Weights of a small transformer language model: MLP 768 tanh GELU.
Each number is 128 + 24 x the weight over the matrix's rms, rounded and kept within 0 to 255. Layers, rows and columns count from 0. Numbers have three digits each.

# layer 7 attention output, 192x192, rms 0.112, rows 145-191, columns 96-191
145130146115142110119116092114118111105123108146112131141115119093117106125086136117150176156096132155139128130085104123164103099132116124105141104105111148135134142109120133149138112140119103126120122153139127089128142111123139121143107125139109123119130103124111134117138122098089142129
098127115120132158111131124115151105087177138142127165130142141114123109123153120131100146149113142127127147100127143125147146129129132122123139148149136133117172143134143110164126166093127115142156150135141106163137107113133113148097128131124104139060109144139156109145109095135119094119
128131143122107136139111119137118125121127138147141129134124128118126130087161152099103149102149137153132121160114142111103094154140159091135124149115112113147152131144150161163098127098145152138123129124134155135144098123113105129134099147141137143143119125146118105105139130120130122124
136115110094140126166116111125150156140142133125113157135167128142120123104134110106124158121138142122128095121124104135122118102123136155127111129158091124095106135154142103105127136115122124133130145138098134124118093130141132142106158145125138134141129114142121118137148164085090122123
140103135116139137140127134136153114125133129118126102137159128098119110094116106157132144140113143128131117126108131160136110109117118150112143102112166096140099161148148138130123126106123108143116113105132144118105096127115129114084113116134125176168107107139136138140130140138162107110
155131117122116106102128146106136137114167140138139141129147144148132167138109135158150113110163130104126114114115169143115139124110138109110099148118158099111138116116138111135121107138108132123102135130102191144145125110114160121135148138164122152142088117112105154150150095119141124110
112139134138117107142140120116123119143107138137118128144139133100159130124113143124122123162111166128125150123157117124156138103095142102133106101137131098139116116130132129125116108130130091119116095121103103141114098145122114140124114130112121102146130161105115119122153108106143096138
142108120134116140128153128115130109163124152135120135155135106121121117161147158148131128158132122146143116144155125127129129091181148136124121146142133139126131113123153118125088136128134125130089120130156136126118129143124140112156160135164159122151103174116144141166129133157140117108
125133137115132127122141118110127122122119114114113132137143120169112139161141119121125126140113143156116140149100139160165145110122140155103106138174123126130123118134137118172150120125110080114140126152121120153126110111113135144109109155109133097146140124108110131129151126127166134131
115114110135093153124116150159137134169138138118155138163141115142108099117117132112127149153141167122121080135159111133137119131132113137146125099121093100148091126133117127110111141146113157125136119144114115110134128132128118140121130119141114111128118121128122104096144100138128144106
133071111132108134105115135137127136135138116101137144136147117102132113104154143138122143121116129105134133124113105118114135136126149162107121166124119165106153124102123169147073118124097149108117112112128143111163154131144156110094145116107151104117105104114109144133135118145123119114
116134083155121159125089140128117127150128138125128108128108107156137149142153120156138138127147138113121134118149112067148124096133083151145129157136151106148144157109119122118120112126133144142142135088113099174136124119127142127137146102099143147111145151152151132129128149116134140131
119134088121098120146152104179118080111140138170117116133153172150121128135119101142090106150118085124128150114145155116123139085102141144134139123132117119148135121128132163109156120102116114119151141107147119131155094150134126147130148144121124146104138117129134111123126119135111140121
153149138149149152118108128113123135166111129112135137111149115150119126136132125111110117125103146137136134136137126126152155147116156134118110127111125132142107153121164122126125136107142134111150120121168127134141112134134077133149122144130160129117112146147111160128144141166134143105
129131092125114144126089158163113131099092119089135095133117142123124153093116127111111107129135146127101125129135137131119170114169122139133118129105154113154137111130117116124103135163115117167121129137120160122112149128118122141111146122122150122130107146130099129136086117127104116122
095151130152115151134130069116138116141135139149132139116122137152107105082140119147127106141090128126110147128160137090136141125149122125115119112123140143125157129160104110134103126148147093090107146126160144144143121153103128135102117115106146124102160141132104144156107129138135120107
106105141093091109153108129130120104126089119114105133134095144125127103111137129149147167139128071100143131123109124141140121114122116111102140148109118133109138140115117152106114122111118134165133137118154154162131160135159127133112154107130141074129132116139130173131131137119159108185
130162154135130156149143067160153096126124141120142133128131092151136141131119119146132147132145150158135129094129105144117152133164124084112145157108140142118097107132119130132085104120128138110105131144126145157133117099111116121109107122120107138128156142116130122117100158107110132126
165159151117137102126113134134123138163079138119131117145131102153116094150116147090136110150133092096136121129145138127121138140126125130133111166111127123108099111113137106111141130095117175125127118101124120107114112119143118139111100109126158140128124129126071106109114161140104141139
103132131097119133122139120173150109150118104121146089140123151070140140124116133158146135132134133114113134112141163142119116101144151094125131121129120149107158151127101104098137106146113130124133100100124095153113115123136134088123118124149139139127145140114133139116114134111120113130
106132129093148090141149140099124129133132103135124135114106138114123145127147150138137141141103108109111133129113121124124105121093119134157130124101132166140137106135099106127097138132106097125134136150115125096141119175153135160130136182100151118134148134120127153132119103113126181133
137135157144125159119141122119111164130135136130142123124143161114109137144119157134157145169168120134102144117141133120090142131129118136086123116143133145124147164126137130111130140111167123126126098128100097121132153125144130140136107108138112095124124128138114095141141137127139135096
103118117135135141144125107125121147096156119109145120126085127119120105114113150109123099133147102124104139155122107109123142143126150163166146117150112174090115115116159099135100144135153136117119130134113115129123109119134141148121117132128136145128131118131124115134069114099134127104
118085146106147130148148154144143158130141129104109138137097103123142132121129150091152121086102120147134128148120133143124135107110102121132129147101121120122136150136146114116118096140099154108110151139090083130124134105157123133131162094113141144164120142120119159129128101101161134130
087133131111112088107094135142132118124136162127139125141103149110089111110160122094132160105101110094105114150111119151149131140085127150146120139145111116134121145157125118093140154125094133134106134140146132131139116103099126141144134133127116117137111167105103131107132094138134104119
144130136139096109121117098125134125148130135127111127118159109109135123096148118134102127116139151125161144124150105124115125145099114119149123153118164154138166135137114097126116110151123138137118119128142113149119142139120119142119129122125126098167123131161134147129175117088124157119
126100113139103093122124158123139131148117133153104137133111132136147134110148117172116170106127105114146155105136123126097123100096115123141160112138092131130118157104132129162152102105135134134123097149111133124142119134148140126139143107137131124121119111117130099117125126112110135128
117157099130100126122130080099139127127127114134172136124123118116119155141110115119120138102117141079130125141129143123155095120158113128130122122112148125142134129101113131103109152157128113152148140141120146114136150123089120151102159156118125140106101132177134113140136131107130109101
130130158086110131140087125116138099127116133137128124146147147136117137115109152124104138102090142119120111115172149123095113133142131109142130124142131132112127145134137125101133100144150156128144135130152155126131123155123130122112130155110128109163149135131095120094131139120133147104
170110147125094142103116105200123117132138154123089132125155134092114105091118144121113162130158120085094151140155126146145143123134136098114126108127095138121143125156160112134124139096122130152151120143128097122140122117126113121151123141152160139140156154109157110116125125125153121120
140134127150144168138143097107141143129116102099119082118162123132127098112111098139152112138158151135087135118141146130119150116119111159125097116129106120104131146135111150143155159112119118141119135122143126083122132153174131125115134135119157107131133108133107125117124131126132125164
131150118104114141094101167141130117157133123120122157157100147134142117129117123110116132096135145122113126139126146121136132154140143153158133151132153108128137129156155109120115121112139156146160103128116134087142117133144111133100130120078116107132101151130097118112133146115111148138
105128112146120132130145154155119127143120123118084126104140154128109132114122141111138157154123111083117143105133134097121102112119116111148130128158131120123159130159109141109141123135129122118108086110118127119144122124168100158097106139137134115140143131115096133154110133101152128123
088140119144146113128109152131118112121126106163156104136119103136158149127122176117118117096110118138134117126148118110134156108116124126148124136114117104133120152120143090145138166127143132141141139093124097133135140112141119119158141112102114150149139149135142188112109133130126136126
123129090134144164135113159132128154122150125130167124098159139104146111112109149124145145119135118146113152130132120153147130076079109132106140104177136109138116104141127159160159097129143134153118100134116127139153115132134110153129130101137145145112105139139132112116129091141153132113
103134179139146125130153131116126139100103121153104142149121145128125110123102121122127122113117113159125164132125147137139102128100120115145114140129136109128161134133118091138093153108159121142121151166097088138136136119118133158122123120098137163132124108150110122112133127141121123131
124132144110117122107132140116157166119154143126142154117131158111091153125141143123125141105165127122135148095126141147132141132111110109114116119128161103114133185142135128108107110129128176129162120147113120105112128122134153111111129118162132116091136164157118109145125114107138127150
109103096091124105092108141144102135096104128146133138135128082107119167121162139112129127158155124134110133153120158126123126117132120105124166127136118144125130142117128146135126127108093146145126142117107136129121116131157134118144129132139154123152140135103134101133155102134134139132
149101129120136126132135142140123140133127132138102117120096116128092117112106141164165118151117149151134139160117167119124117133129155161135157123129152123129115117103104137130128131098127144141086142114117093098130126135107138149147138140151118125108134131133120125139149111129127108128
098126135089110125113133107120157166134137133124125120110150126137171152124126144119110127152116124142132111113150149151109113106149128108164135146129130120120132158109133104135107124114126104130156114125126141128093140129103167134122137130155141130106170122115135101125121127115131116127
122147127135111130181146132105118123135141141144159108100140126132120110117126113112132131127132139126134131133136141133137126152126146126131123150147126113106145139155096125121121161166089135135112098124161117128127137134123138137127125159109126105112163111138119146110110116138150108085
136122135125145131119119135129133138126148130169100148143129107109142134138108113156134130127142158179117133148148127142131125123120112094155152130141103115127120130121132124130131111117137126134129123115137127141134121094148125111118121112155150147090147166142103127124147121139120095126
103116130131161120098145124126100130115120132123150158142153107100147119093111138126115129126169104110140107168123108156098145146115107104131094162095120157154121102120094114138148131151108094128131134129123148120092146123106144117115141101144141127177135126152140129128089112104125112135
134140136105123125120160109157095118131120127144130124131136111124130097142154134106117121105077123130118118114137113131131111128145145131145113126126137138153120125153166133129151144123110129158105137126126162111114121136120136117106122158129126125159128137088117127116122108134156126128
113133143152091130141134126177132127122147126101127113158194152105107151107099093150114143080119152138137159136124152143099145144124112115135138098112146118137146135171155125123146134129104132114103141113126144123146097116141143151122149107165149097154138132144133121127109120151129135119
129140116113133137095098136102122107112146098141114118127141153126110128138138123131119127129153122136139120096093140140140131145120133157107102104121148104122160116109127115127127128145167149133143110136143126128124128134131105104117116127159090118128122124125098141109135125127114124121
075128152086123126141115157110127131149123150104126128130119156117145159116087129133134115105135118143101112088119117129117127139134116124146121105135139107128147140116105144121137098138122145102112129129125097122167131146141134130109117138122121108123085115152127159117138127134115107129